python train.py --num_hidden_layers=13 --hidden_size=160 --num_attention_heads=2 --head_dim=64 --vocab_size=3976 --hidden_act="geglu" --init="normal" --init_std_o=0.0031 --init_std_up=0.0158 --optimizer="soap_variant" --learning_rate=0.00834 --beta2=0.98 --weight_decay=0.033 --dataset="wikipedia_en"
Each number is 128 + 24 x the weight over its row's rms, rounded and kept within 0 to 255. Layers, rows and columns count from 0. Numbers have three digits each. The size before them is the row's rms in percent of the matrix's.

# layer 6 attention query, 128x160, rms 0.2, rows 124-127, columns 0-39
102:147138180160166130116134134150119146164078153149160146136161143134149171117131135155146167133154109140149101176135123146
096:156143124141093133109125117127111098124142094130177172095156141171113139084134098086100143149146137153087066141127149113
105:141078117107136156100114146124137116151120151135108124148145106156123131144111135119125114079129141179099125101143072145
094:121211121093129136119117139171145098102119123120097119109107145131142115143096144118160138136126167138104131134134094109
# layer 6 attention key, 128x160, rms 0.194, rows 124-127, columns 0-39
099:137151149136144123107112115092134128126137119164150149136132121098087125111149148136174128136158124105129119140134138134
093:113136148133086152115165137108119144090100100135104147135154109123121135137153098143136108090113098162132103182138140124
101:117141090147190112126148123115112108127104124104120103098150121133126127145139057104163124110133136120125141085101147170
102:175170094098160115114073105141136148103133153138099113099173097108076105112108155126114115129101138112078138114118114111
# layer 6 attention value, 128x160, rms 0.244, rows 64-127, columns 0-39
104:108109105094123090142113113118164131085065137112135102106129129142113140115126131117083139127097159151090117086144123108
093:118097147118118156100157150129124146160168103132123149155151143158140117120127122133148127127087084149156111189130137121
095:121125173067123133109145067143106134106109146127131078116104143105099130133140165128107139120126108114196110104150097145
095:136117119096141136175133110108125135111115117147093127111137170122136064113162089063104136082154171082134126145159161080
090:141165122124114142130123130097144107108124075164095159095111150081154139135159150139124148118075164100117164081131122105
103:119154214159131115122116160165128122160098116145140111087118104145090143158096113131122161108101131133130085100187128144
094:082125112159150142131091157130122109145110120144160132103117087141134093133158090107157124110152132110108151117116078096
096:133161113115141142134183127112124111088115154115143137163107139086121096143146166159110122154111118067150163146105117153
099:109116095151136097110144135141134126136124161127143127112123129127118120156148087121129126106119170093072151131132121147
097:111158142135119145135140160168152152109144100109115169143125125121100086116132119083159102126105113100101149115125151126
097:131136121123106093196128117143133140130122120079133113115154130142105070117148150140142118121136124129137120111135124091
102:100137156158165142129125149129135113129130170181148097087098119127141097115131099168147092105109090155123113172142149158
090:136163152143132122123128124118144155123120125137083159118140155124098155128114194148091148090078137108094114122148115100
104:140126134129137122151147118107101080116141140135141149089140110133110107132150107120098093135069124124109091142135136189
084:061146198125135178117179124133161120156127115151146122083102145139082104127165145094147121154110131144155115129169084118
098:058145115116122168116144126109105117137109161120123122052146107141128114097159126116094103150080147125093112131139087134
092:126158161133093118123161145131070149130141134136132130143124088129120133148155117125180121127116106126161143197148182090
088:138141114129133161087099150138132159147126118162129139195081179118159162106130100080114118134113066153131106169110115138
085:089075154116140122146149127107092118092157144125073107127143113092145094132108130111122119138084113136103117166160112151
093:132154151068084106125122156114098109078169149123086100135075125139154147131107148076129158172131093113126126139136162114
088:111106094113102134151114153135089145131160143147111099156116188099114168171136120089102139148168129118116159127107132131
106:129057138106136121135184128143101125142165135105137110135106122152168118120143157140134141121140127146103153126162163134
083:135159094110121094155125135130152162141100146144129132158145174166106170163178137128116155120118144131097116157111168133
096:134088129156134153161115113113115086155075146140149163134136140121158131118136128136148107150156122145143131140129130110
092:120117132115136125131141145089120130120125125137122138115133125137154117122143152078072094111090131101102111100142158114
102:164127161123141138115138125099165134157119116097136144081152090142151134139145114190155135122119127148129133113121117127
098:123123060120166143156159169108115141133159111166143112140119132105143106092101103131169109117128091137139172121088109122
093:121132162162126076144120106127107113132113151109137145124156151128144156124103106138124148166158144103136165154120123110
094:161159152152116134080186129119102123137149110147127098143127161125154126088098128124163138164135111105164159137112134110
092:127146094080143108144119107122064144115129125122107141123146095149128119106175113123135124116157177135148153113102124096
095:134123067147096083149135134163149113146109114142147150095090133084135119113128103077108135146118146146147175110115132167
094:095121158128134155133183139120097142134100108106160131108146132125160151132109110079099088120157145127138099135135081113
088:159188162111152150141091125102156151092125125111111116138182171108151144167130143097127144149079151102071115118119154104
089:138146135174141129125112079137100141160093167154102163143129162144131143113122117098127134116134157121089104137148101119
097:147153115181097128139110132131112137125190068116079133099163110121161149158118101111104145129172156108116157130131115118
104:142138128086100141142141136157139163141192098153136139095142135128128163141118094098116146092103147137074133124134175094
103:125130082106162102115125120108144093115101102126127123112117132140141130101130170089096176130119148134097133114124152106
091:115120138087118093122141152117114125112125131107141117092081110126109094135142072161102127114169149147100128109130117107
084:164147093102108144108120139136156151131175100143076133098125109107152165141132121102118160109139171142070191135129144114
104:100082131134157138113139085103101124103135112100126130139163128102159153160131152128126102120142161116136129122151076105
094:158112153119133178100156135129102112121118154116124115111143136145087110087088140110132153102096111145165125149114125124
097:118136118178124162103117142127104125146160081147115123165140087150130171141109122141135118147103102142098167147106165091
092:144132099100141148144107070172111100104140144095141082114107099118134091124151117127125150114137088126115101134162130072
093:124083172120118127139105135153091150124105139187147136168136099113133117155107136161113102147133107116112123171139108130
096:087139114139134101155129142094118134136151119145131145109104175141102116139139119082133072112137136109130135137158161112
093:103115191133113120117115104129118126136132089119159115170107090108144119136137105156158117146142115137146140137157141167
096:146103183096139135070145172126111113125158091115167109125102105133160119113149102148160125126099114138159111120122130078
088:137121065175152118123119138151156136190123124134138124152129106122130122121090147126158168116142157124164138122111138152
089:137111149084159123117117119137103144106124168110101146147145103107101106134055140147138129114134110117141127094118106116
100:160147127132150101104149148156073147127106145120142122132141168133063093087118128123148127114110083122133116134102149135
089:122148146141165128159139164126121146140102116124130083128112131143172122120125126146184132138135150117138146115137106125
094:166084165129114116116166145165098146166134130176134096124121149121162107137081106145129126083093104134139120172111143125
092:160101131083117127177126092162137157088136110127059115131117123128140101103149117149131138098112096152093138135160144104
097:104142164143097124149119130121107145107123157151094115152117145133087166141128165116100125122180164095152092154176114116
096:141156127137114180092135154116129154170144106121100122144141092130150148154148121117164138163075101104120119126097134144
087:151126086096178089127146102109112112122122154112145144146143135147181156113142093127146144095136069123159130144145168112
100:164137145116122139149101130121096115112103147127174109134133151095176163173112098128110107090100088136105126113103098126
095:117164137101119164133147122117095144107113158114114130128127162130162126151126119145140092104119101112172112179158127106
082:100102135160131111101160118113114161120133145162138143169136146133124138167135138133112135088153145119138140144137112139
096:113102208130148151100168126120129117146134114119105142123087104108145135116112163125140148121146098136150101099136136128
086:136130130115117105133154131132095122137079136115133134138154083162140086137091107099134125167102151158154091141137114136
079:130134103156170190122100144145157092155121151123120141153134153109130158136099124109106141100133082103155081143093122165
093:129097136132116168126124106135091131167111129149115123112120147175148123046161103098160158110132099104097107164162155139
104:107151130097112128131102137097110152151120126134099128139089142115119150162137125123145149117146169135101148100124107154
# layer 6 attention output (transposed), 128x160, rms 0.204, rows 64-127, columns 0-39
103:127139118131153095124195135127100125132186143081134131156136136107111119107111088138177126148120133125148130143147099159
096:122159105146132168161093136135133111157107114133134092077127083125126119145113163114118124154122128120118128118142138111
102:161155131170134128128089118068122131065127118115126110166142138120145120113134120175106152120121186126102125152115134144
103:120136080136130123076149103145144134147156125160169173174157117146117160127118152164127136139130118149130135111117111153
101:101118092123130101107159129138107181138117138082159140135117111145105119125091093100082152137148139138127135141144127161
110:127109129131128140148150103125146063126087125089144088138125089099164112150178134133132104172148167116096158134112120147
100:170166134112084133149140118182102124138156077124129131115128099097116102160119096137137105107107133126126137107132114114
102:139124109168155125136134153132144171113097081081154136102133112116110156158107150126084086110107132167122131167152126113
108:164090124136146119115123101088064124136108106144140145117131144154136128114160122111149144135136069138129111121127123119
108:119087136090102140148122109102140111154107111158190128123118092133159166110113095109100187108168147123125118128148127138
101:129131119139131120116149176154134157131141136152150140153169127116159151090120143132115191143113140122145117158119077079
105:155083127086127125097131084180125112119113143129139138131140096159074126181160133103129107110136152095147151124158158102
095:179124099161076102142127102104131130149131163103152106154103126121124163097118075123184130127155123130165143144129139145
116:136143176129100108145141134149155126137131124116114111157085141128129162093116144115127151142161166128174134104127090112
088:138123069108123110117067116154173121098139097120156116134157126120151127126129113156124114156097135112150159122108104127
101:186134152125150142146128146179188123109115145107138108144130115145100130142107128149133141122121140092136123114126163069
095:115136127104160144132118089147117124129077104115153109111124157075131141166136126106085130098120137131151137086161122152
094:139118115108111106142147136096123128124134137130107118077154107127155079167133139087137137126107182136117113152123189150
089:141115182162093150118085150144130136156091138118116097114119132137116134121131126142087156207115141101128123116183165093
104:120105098156107130113144118142121140156086171112114121125129118120155148132113111138105115130107118077156122108136152129
096:165172127123112107167130149124187121128091120078122148145107120143138079114130152134114109139085096113125126150145136110
112:120169135174146128105084090164122068119057121126106125107120102117140117123131133140172125108111107139096128131131154155
093:096132192124162124164135132092105110126116159134119130119123096120104155113131121138129147145154080130156103125100093141
099:095177135114122103106135137149167142138170139133086116141099111167125139144121114129112136106122153134124094093129116112
097:165106125124084079139108144118153107150109171124157117128107102150130134132106112130184159166154162163118130123140110108
105:104106136154096139124121141142067130129198114133122090139129109113098140088131131101120130146102132143141141116127126147
102:152118115149118158080090152141101127124138133124081153135163106121093137158155173145105099074132163119134104181151110115
098:114085117144088162089148122132106159145129084133125122137098167182143144126138154144143104067092092118065111107145125099
101:103096077142116134131087172083132167118093143137121129132111162170154166150153177165109114080096089151114108100173158120
099:139167156183148107129165147130146118102162078141110166154101121136108117107100096099100160108124130123125100149133160131
111:121139161102134155126144150067155144116110114115094084129147126146128163160157119127156121112146126150079123132130087148
100:170113142100147106097101106103149121087147107101102076158124142140115105124179156150095147104089154143085132126113139140
095:108089131130116152168121116133121124124153146113180120152071129121132154125124147118119086180158094109138104176122155131
092:110119151136145138107134136147119093136149119090134144115127141129150125161118135116165138155137091116143110131106192122
107:106127121139148130126151115143148141140069132134131091121084116136113094090152116094079150075099133118161144085102137144
109:116108142165130114163089099144148123171123163125131173109097141149142160125110166151142119095161082099128120138131084151
110:147139148103105134108132140138118101127182132108109123156137144126089170154146069153159164163148126110154111126132115156
096:114135126132127136111135111131111149145126131128163118139144101121142133081136149110146151122092151154116167136135159150
089:120117109140150104131127104126116139140103157137152151133108086150136130105162120130154140105107117165168092107117129164
112:176171132114123137146124143140067114125147059124114095125123182123068101121152112153085135115116075103086117127134122152
101:134134129134142158126112118114143152078144133157080122120117079115143151159145140173125120128140140097075116147137121131
105:191115131132158117139101155131099096139133153093123139131122115099123108165115120159149084097121145121154146105138126115
102:156127156134130091103139135155111157122121091151146143160171179137087130117117100071151143144096190117143149147111131128
097:161143104111104092175112161116139113122148123103121093099108145108109179169146129097106133117127087094125157140101132110
103:190126104098097107085143090139155117143118149147147142164147146112128126138147168143117142091119105099121167080121132152
097:141098174107126107139124164147113110116140110095099116108128154127139099154129132131132165125130104127131103124104090117
102:152135118110122163154177113155154125107164163114150102100149144119121119130126174118115123129124145139109099142123125133
097:086101105101121127152118156119124114094112112099105164122094144144111112129156121148091134150135120164148122089135152097
093:088149124159107152158143137144134130095121119125167137144156153107143131103127110113122142149178145172112142152145165123
104:100091108097097151143119115094186098141116119112151145122146120120161143169125088125089137122125118119172154159179130099
092:139109096134161180097154127168076116089119105081157170158130124097103133170146118120122130112145130116136097153130120132
099:134136104088133141116077128083150151103155164109128099107099113157130137156125156142149119131135120149131133121129109142
104:124121105149154116136147160153134148167136108161191113123177103174092119142091123155148177176152139103116147121168116172
103:151163129132127108128175135121146099094087142145133160170133107142098111113101122124119126135092098135137177133123127140
104:121098140147149153158100097137137139083138126104135120095120128073109131158094140117112099148159133138142124126128177099
095:101145129126127148105146119126119132146098097142127103147173091165115097132146145150143122135122189138099108123112142139
106:117086138131115096135130132127105176110109141146092137081160131100136076147157125162134074104192127130147148157101107149
101:170135186131140140089180125142134133108144101131176089136121125091167096160097131102122137138141148126101121149148148152
090:164157119090109144138114117125117143149144098123152108110139134142116127102139117139121141082110122129142169116149113149
101:147153110130108117143088109181175133134138117109147101136123166165060115144128139137139108136134148139118116114135136137
097:110141121107149133154152109114145127098117109123147136135125146087081165099161166162116105121122137129106166101105130099
091:162124109127142133134107134158106111113173112114097171128123156128125077147131136121138110134157157115121136165100126122
103:155147141111163151109141118167148113145105087143114167141145100139090119171118097127158169134128107128121101101082110148
110:144108095181088148128135125155105157104099143073154122129162104117122122087159154158136133121105117103122097139113127119
# layer 6 MLP gate, 256x160, rms 0.231, rows 0-65, columns 0-39
103:088104145154121109107113141156111113129105105133150151154175161143138142125099126146117140134137130167110123151105109123
100:133131120137085153098147137135127121150157117161153096131112131124130124126109136120136122154096099110140134164132098115
111:150168125127143089099120154175098128131124119101162141166110086116121112128151156091082147143070124115117105094093109156
096:179114076127094132122143107159090130137103125142185146150125150144130124101092136169121158138095101107143114149124132121
101:108116136107137206169117138118130155100150162092093083081111108073129102147149140107111143133131117174121086128183128117
097:108158110108159168127108145107125129083122123111099133086141152095130146117107116120102122116160116123110142129159129144
105:086093077176105109143111153137130138162119089158165123125091143179127113122105166105126129133116094128159134147092098162
105:120116080170157078117153122133075154085121152102105092114128174122099099143119118125105125114150120140121137130126128141
095:126147111157113153106145116184102120110127090104115188108144140113103131118107137188115135131158119107119163139112139117
092:094117114170119090092152121120129147125124137141145110101111144067124127125141132142102129152162158153106125122114106125
111:144099090111151162132118115117111111130111115107135119080186174178121088117167125093098117105131090133089101133106152151
106:119121138144141110147099114157163132161094104121163089104109097114140094079116103105110160123170123113122162140100128104
107:138125054126124120132109120144137147102150094112161132147120089139147115163166146162113126124116131101128090075124128104
095:153126144114144135113140135139154116129155138155169140146129139140164151136100160108129109072158155126058132167125146126
088:110088136092147096141147111116129111155105086129132090139128137142096176143134155169126121144165150133160151084101162126
129:132165104159143134137088141140131165176103135144160095104136106133100112125142096120086146090121084134088098087118140141
104:135139055148140134158154121105144111137114108114140093117143166121117131094129137163051130134127140156108156115133102151
092:075149101123158100124142150104161114100137121115143137168156120163088182150142139118121161149126155085153098110137131134
106:144091155148109142118119097120091147132109087096137112117172102110175138147117106117123128143158165116124116104131104133
109:102149110144092130135135113131132133123128149101169103121085123089134164108106179144124157133075158114144098111158115115
094:139097147111125098147099107203121122121101153135158140129106083119109149139089165116125126142103153127094131151137125144
093:135145113154150171132130135165150119143113108156165110163129139134151139109096132107155161165129084126113110131098122117
099:154126111135157137137158095090124093139102128129158174103124143126122100119127153147117122156159118125121160132131096122
092:137126122142142143118148127097134147088169117154145125099103117153173127139125112119122135159139142138138138142140093151
094:198108116117111093145138122115092114163123141124087116142103140128092102112130115129152105122122138175137152139113140110
091:120167119131150121137096148113163110153128084117097105092105167083133104123094073176092141124114097110095119163112123175
102:129130120124132120127126158083167133128096120172160101163138080099129133128107093130129140152129126114119139151170128126
098:084084091139087107142133150108104177080128134142138152079127129162121153117124137116119122146131159132134151131118174136
096:142114169139137147124090124116111110141124115113118146111099140172090114112112124125116150134120129133119123196087130130
099:157115137136125141104196090115150089132107132170133139168124153094108151113112092097099150147143125143084143115138116128
101:129112088154120141112157128131114135126060110129121179122116140151156124131113117137156108113126158140102147095139136079
111:104093108140168147113176112105132135129130103127111133118131162155124135097105159144138123128124147102156147148119130152
108:150151071134144161145079083145170092125105115125132109149153145110116122131141166089116129135097089114117132121124177135
092:057136106176144154092148112132167126114124175164166156146126117145130115146118113144147103091127102109079123117178098155
093:120137088122094149119108130118151121119108089132120110130149142102164096160111098207094125141143077167101126104130107104
095:068103127116132130100155160151082135127117083162138129135110156163150123070158152153124112114130128113132139089120147121
092:180142135101090148141159180122098170120192084136133114148093122080174119135128081114115138104114147115130165141152154071
107:155161113124141119147138131135136157139156145117149162111142151156141136132095075086108166140132122112151156138087128116
100:118153094162168152102130161104148115114142135135120168125118137151136142125126132132166178180122145156111119124078091147
100:128102110127151116122181113150107132151103124122088122103121163103145152123139164162100155082121096147156105144122098117
083:063158159143127142131162152125095143086145138134099139110099135145162070111096180131122146158139111112099100140130135140
102:132105163138126156101153138131118143130105153133137117141114154167112136112129099153144116123162122117141092170148113149
094:173132121125106115127160164079111110135150103084102130144140124072140115103132100098124142107155124129173150108145068130
106:121163141120111124115150150155131118141171104137106100136133145153139132137128146132156128151108163122138176113138184144
098:100137129121132091135129136141131130100116146149108104137128123174115102121148134099140165109135153128113153133147162127
100:141091097147177111142127072079125136139110083087139128119160133147115081143115137140093118120092119132127136125152154078
102:128155074157113138085111096146156107125144137150113132136127102119079138121152172109132184150148132135154109140114121120
089:160169129154128136113099136095107093104114110130148108124117134089142179108096099137128107136148102116141113164172113137
101:139124127085113129125101133112137139110103111148139141084091141109092110180108095116110069062115123123138146130137119163
102:134108134076134162110141110138158173127104135122125175160159071124133157153141142127182146104120107154172130149118163104
092:155164131087130153143161122133162126123082115105120102143143069132099138140121153129124151127148132099126146119137123160
088:135151119150126115115129098119122127090129100148186145113117097125123147124166151115099139123087058153139092109095145136
094:139095176095129083131124119128136107106108085116142122142104146152096101095143143149168137153158156132140122175132126158
100:131123100119086141109172112138113129115146173162090151101140127118127171124166161129138143113140106094109156137140082100
101:118115119147129120125113095126147183153125111112079128129109106090147140157138078131126138121160121136132116097157116118
093:128111102114127131142145102099142104124075139096162127108110142097144161152122172123121156144133139113131147134158089106
094:118122085154125139112146137137103123087182139054110062110112118095160107123150098121127138140107145115116159190117134131
102:178132101109164151119157161090123136123106121132108100148167140139139127153143092105140127116117145166111112103130085133
095:163143147129123143125141142132115105130136176097152127133144163111113131134099126106155110158115120112162138125133134097
084:114138118099128099127128125121135187120130104163116133141122120169094123144176173130176105164106161088139185114115127114
087:127143095130100130083110143139164132170102114165147131117125126172142104122120136142084121109130160117067108141157107116
094:130157154171152126143158140109099141125135127140106085096138123137137104127165118100108134124124125132146148156125133098
104:174113097109112116130088103130087114117112156128151138102116142109149147120138138146132137128115154114101133156160130137
094:149106134131136141150150118095137160104116182070112141176126160157100112089125145120125118107147115081118077139126110154
090:118122119115118107123109151116144150152132109158160155130176149097159130063163156115120126149114103074096143153123111072
099:115123132066131118082149111148149109123118093129135105095128167109141162135126132133108156138128122135122148120070129107
# layer 6 MLP up, 256x160, rms 0.237, rows 0-65, columns 0-39
093:129123109150127143179119086098116135139107141119119121130126080087138141136104122089086150177129141150151138146115114099
095:125129146120150128139119118153142119131143172161117069152129118105111101102104186098142141119140109133113122150156137136
093:135077116147124143160099144128111088177124100156070127093167134127148092135141145138137129111107104160136128134096129117
107:110105167124147134110098170148118135134154162125098108149098114125118140148103133101138104112155180136096146113103127150
099:196095128144135135119126084104108108131126115123114134103180119125140128090118151125155120138112162107190124067110124152
093:128159137107098137144164151100101119115093115121146168127146116094133168077120162137099131137191103150108095117108126160
105:084100092156133104148107161121114159154116079150158114106142127129159116092074116110129117147113151139141151159101110127
101:119154158094170158109174068147137135146137156125088117108137127155094162135121117111150170129137194109133140128083173083
100:071158108098133161142109142120121127066147103106146124141108100095126126125154086121110111134127120156097079163141131172
096:115118135123108135143108118113129142132126131098102139119097133122130100106136129116131129086133152117117156146081199130
109:150135107146159141155110125112099100122175084142132136092118075103171140135118146105113149140124135141143103118130116079
091:126106151157115104120147135115133134118105150129129161132121110164116128131129092121159091174152135103172119114148098089
114:150100089169132074150132124144116152100127106150164146143173116102137088142121177158159130156112138135121112097135120119
090:148140160091138143134194159144142129148146115128166126144150136129145118109101137085141120100133116128096124164141114127
108:103109130137148173121046109173106104072101085138133129100127158108127116158124150101084137150113172091129110111093118141
111:157139097127133109111121149120119066138164159159141132163104119164123111199130137144156119121127100110131098151116077134
099:131106127122147187125117167133140087136130138107104065120135159111109114118144133140104142095125105176114164098114182113
096:111132154114135141146143152135121140128138122133129092162125110114121146141148126125131132137124102126149122155118115115
106:110119149103150151128142111128107124132124131147117143146110073138170167148125157156117155182124163131107135114134098121
103:124108088159149080131133113157124092148124076130175137099122146124111128121114131117103106124124113125102092152125142118
096:095157088150129133121106147194159119124125128096111153123140118107192130140166138130159138111156158102095126185136088126
093:149127068116130127111147176144132134133131105139125161124133122144166137164100111105103110089141130111121108152144156136
101:114110116096072121147126120169122162165138116117119110148117109112130103130181096105136096142132115102093123152128161174
093:098150116134139134164123162157139109131107133128121102138154154119121081157108145111109120096121132182112082124150118133
102:110084084129149144093154106099156127148097149122149142141137109109132120114187134122139128111121109158135124133099130105
093:139104145150141128122090100198132109126141080105120128121168112135103169097150099106102132134150128103108164148141109121
101:108137143192173123117118109141153144110112144125120122113112141132126172115101164131143132155119151116140161083144110105
081:144159109099181122139151106136157072179138160107152131150085162123093115107139128145139135111159117121108119112147094113
092:107121087113131117134156136115142148142125146184109161136171095109152147176129154120127129102113118125148150075163117129
100:140144094123135172097116111115116076144124155133111124108138144114102169147127143114108098082128128107094098137183135127
098:121123147129130133129126116130182137121154101111116122127132149102164132122162076105140162128101118132158138130124109169
108:125106123161137154132120154094074143134136111096117108124134162170128110117137152128098145131089145120113123122129150137
120:110140141104154149116085138119168100127159151164133113097178134137121174149140133124105144091129199127103165093129138124
089:172145148110127071118114148142105134144128076102118122109117125106094097090109135120090128111133114126157139133137147131
098:130155170101099139126116125091129138147176137132148113113101130128126085160127088127125106163089119102134110079094094067
101:060122127139128168105107117126138097108114096135093124131159118128109136169116136129095134098138137126169152080122090094
094:151125129118114137123129146107140149130140066092143146131106118141192123110179127144134125147123142143079168146113130104
116:117063118087122137097134137173143110145138120084163118128128117099139149137132155093143147126092118089133106090102131090
098:163186145133160108140127112120114126107073131130094114133122104137094099118080113159115164116123120110145113110129110153
109:093137130086122071116110111115192147141162113136123155136136074139132118154165132146126118184158096106156109114150125160
087:129115119082105148122132115151146093146104142095101132148135117148133114128161104051101110104094125149101109138114079142
104:104126139172119153113117161108103137187118121102068112080115129136088128087095111128189103133142144103099146146120182124
106:086140122139112133122113159109090108085144131170125116128130113106167127137110139099148145152132156124163127113121136109
100:107119162138184175126108108110127117115113087083119124156132152110123102161094074120133148135111133143116135097110160163
100:125137106109153149126131132143145159166098073174129084123116125148113104101124147073113124104134200115097149131152128143
102:146131115106135137101095133109095114130100155111117123126102164103098083137094155122132132160138151118134115154094108104
108:089111066108160124158206137119140161139123140128113130096151139134168085090143106126103113155101121121120104116122129148
097:139144121111095136159153125124124124134095098113125124150113159128117131113137122088102110093179192126142123148102159111
092:108139116060139098171129161134108120154135149077075128120159114143137126093087133118170115182085129143116096109138134115
098:106143171152158153164123111103156100114126129154106131154098110105132162123143115173138132141129111132169125109104130146
095:146119129126108149142122111124097160126121119123119140179123092152159138087130128106152142086108165094150119146112107172
073:138129141125077167124150163109117115154149116134119128165118205145133137110129128098119156148184104167129170168103140103
099:120149134152113156131127120127140131139165137118096123134100117109104164120114123114143050111091125086137130157136135120
111:117182100136098131113113115171110128111163124136112138108149114155118149173175162143121132161131137121102150142119122153
102:103178107141125144114153114132100163118125080107118123116116091106122124101162111143134112142152178126127082120135132127
094:128117116159132121112144127099135133093125120184095158123107109137087142088125170141098145126151127150125121097131090180
099:148095087088123127113131111093143129132169135103081128152115096151158146131181109129131134117172135139092109157111168115
105:091091071140146107102120119108141159139101116111169151124126084109106118161133136119146108113107145056130123080140167097
100:140094098150180115149098110106094121133139129172161111142166133097199165106115133148126116095132127151125121125152083139
088:095105116154138175141115129078086095111111158114125111128113115095134146140131111124130134120154106195109084144172133164
092:100137105090111148154156086098086119168110157120121104113127109169138140110137111095162132088073143180124123117139141126
102:119145119136134133088139093139154137149125118149121132139159130131136074101138120124142092140109146139163127168151105147
108:144163147102171113103123088145134104089137125136089120149161111097107098115167132137161136138123129145154169091092144157
102:112089069139157106117146110140109112106118168144155106092136122101115126148134142110111108112133150126141099160134074098
093:142117131122177131090129117116122085118096118122114130140153153141150103137145115107150188124164181144116124144171109139
106:162167131143143117114103101110137117159118120158141129134140089140142138143146182122120101123111103120141134129121141153
# layer 6 MLP down (transposed), 256x160, rms 0.22, rows 0-65, columns 0-39
086:089124133146132123121119163110136080123166097171120121167121139183105186156112129165111099156118134123148139161128163171
095:113108141118156134177128188176119132123090137111122115124097146092111104131141111122089156112108144117175129146159138113
103:158126124146133130072109118122140146085181129103116122144132145089075121135120128100110102135141160161151161142124130119
095:113107121107083132151134101138091140144145106114118141098150162176175092156115154135108127136149157133127084154127118163
100:134095146159066121116112165114107103140183140171165150154121135147105121145118150132135103132130140143137154143136082091
102:104159128159100134122118106191093061096093119096154130094190146134135109132149148115098115130128123119114167127117140128
098:108124130112125148111119142112130119139168172138085110111098130132081149132098129139166159129091088162115100141116150126
103:132171127164163147091125150110136130077101126077127122147143094127125130113160082108111132111104127151112087141133135156
090:124119164165138121109146108135143154200109153115095124148161075120137103108075102139119124133129099155136131079097127134
091:125079111100165118102124119147106104152106146137125126158109139110128141154152109132125154105089103124113154162144118144
113:103124109135146140141148141147170117122123138132136142158097147121084095102138116083132099171144129144129110110115113093
098:140144106128093121164126122158114095124116110161143102128107120150104186155145101110161146108127136134161130125156126143
113:159098128110089116142143162140150115095146105150137125151086145154165140095116175092124114186165163120152140151150158088
101:167096101152140139129111123109142147164155157140143106145120140117148128130126165139125126111176126119132151137117117135
102:148155081098122099151132106117117158144105118107124138100136109130129085112099091103154135152157101122100097189083143156
113:151119098122087121163100102129107101111161124131133132110145111154135153098138067124125156167098158121148112108106147082
101:129143123124126141191135140114143132182134116127105135134129134121103159119105144105142141153168096154109126142138099162
098:153188146127149130151120152153112073151163128114170144142127134136132123110141144164147137129117115154141112103152072168
099:133127155109121146132153143125133129119108154146122127130148111143155105129168138098168138165138105119093119144131144095
107:150174123164170138096114205161166130106122120123097165120107105138138127097117168131149108120147126148104102129136109116
093:135130126084131112132136172175151105134144119141161117095134100132103081121096161143162118146145115151141138137138146151
099:117092107123142106134110124127098096124132114101148123105125078133156120171127183160119129177113129143124136149112096114
098:093147114106162087127148172147142111134094106143136155145095170138133111179111143119158136120141078145143133139099098141
105:078104142136086124155122116149142121128169088100102134131176112127106145127136081159109122135116112111118153079127144146
109:128108141135121104089140076146111155102125109170095133160151146149108157090134140094154172156120102125107121144106096129
089:138113100150168121154135156077139154141111149073116119150124136091127075118088108171089136132127103131119124149139148135
103:164170120113124158103133168103143098101151136152140176128125144131117133139127102134147129103124151139126109100127089128
093:119136093052150115112127123114118111122113084153050162150135120155153110115136137123152140180116116121079150112145106124
106:144141133158112141116146122123116111175161100158157139121080139121104124118126108131126058130141149122135102114130108120
107:091173134157155139094127114119124142120133106115117145097092173173180112108123123109100133128143080146138098110135107086
098:111129149139171153107089108126127163137143139141142112135198146166139161135151097179086141132122150160157122151139140193
105:106081138146143138111148147176154167156134116139115164101164176095109127148116108078160146136144133113151142153114122122
105:154151111121146146151136125112111135164110127116166144186146104115132121107091139141142113142121140124084122090128117124
097:068089117147183115125100100108164115138126138122122125118133112129148135141137140120106092168135157105116064136144142142
098:113117116100134155157103114159164114134130118142141141143142108128109109139170131144153092136083167141157123110143120167
096:134102116127134135149141141149128125136166195127134131090133110138110097103099125109107106162136140099153117173145141133
096:095131099107124120090126101127154109131147104082121157144106115098156135126097143136171158152103131096130165134158129118
116:124154156127118112096147151153130137120100134091112158143146155096149153123127131146112121067187168124112099105152147137
094:162078146133104123138128165148117134107122137153156098104154141141156171131136115123098140117123129102136107071151123089
106:077130164081068139102110141124161123141118120154165135138116117180111111152175087128141107129112160127136142130148158114
090:136126125099166081096161172128172128140143129170125137132085099103114093122119133151180121178133115150098163151123107098
096:148111155122122198135170146105148128102120091137135112117108130186139156188096099145129150143123083090099132150114175121
097:137085113148130117140165132099124154089099155147139091107110114134120144149142130108127145125073130078131130131128158094
105:106105127133110153083118093083114103109104146114144172163109145173139122145106065171142095113124078139070156128103121164
095:151140164108131112105101138127176119153120138118135138082142121098100094156125112118098127151126152113098128105110111138
098:107153105095109094117118143128140139127132122162155104110109105084149142118136070101124152132136127153165165111143129132
106:129105132166130159106081128144138159123141088117121121144129147167117153127154151152137125076169116128130181135158126151
096:129154137154123120173115119131124086161132123139133163095096135128129097136124101113163109152191098142185115179092136125
094:095160119149132159122119099115098105139106084117131177118100108128127110107124130121111145116119118106109152165170102130
106:073130112122102116163152094187141138105158157108193096134111122138123109068105134156129133154148138117057102113169127116
099:093128132043139127106136123169109105092133136126161106137142076156192145124138129097161129172150163124161149135139121134
090:124099148203122155136119111134156165154160130135153105104138098096144152105157153119094114090118150162118127113105128159
096:136167152157136131097135121139149146092114150109162131119158084111150155183104105136123124138122095094156137111105139123
094:142076128130146106130112106132147107121091151142162142077140156134163109131132126129087102123156131094156098085123110098
106:091145145149163123148139116138107148120127142173134096151139100141102179143147114130144151127171125192133101181168142138
094:130157167128102119185135120171135142100157107125136122122144097142148110107159129129107102127157140082103111152138119119
100:142092105162119078109101110113147134109158160131117098138128072100139142140164116134152134136135126172109155130158106129
101:113168104142118145148114111100154113149105146153156109111132128130162131132119147110149127142127123162103105154112161107
095:145135102142136124091124147139129150124103127104121107131148145139142134169128121159137126075119114116120109162144152135
091:087115131085103101128157130160136151167151138141114124111114164133108168131132094129140129129131139127122133125146158146
094:182115084151132128107108117131153136130126094135131141131106114108090099111147106111105137157178128127143161139066068139
097:133140089150103130139128120152111122152138079110159121104106100107120126151143146130131129104178093124138129138137120121
103:145137119124089121174136129118140121152185176135157132119137123162116123100084098146180121155143108100117124177143148143
094:111084124130126159129125132107129083118133115111146171102135124148098142158086117082103138139106174108109170125127143107
086:145139105109095086129136090136132139179136130118124114104105136146151150103124149136134147115166111100122157155151130144
110:158110105176111125132077144118167114131129098139123152149130079091112142131103134127116085122138044126122134151140088142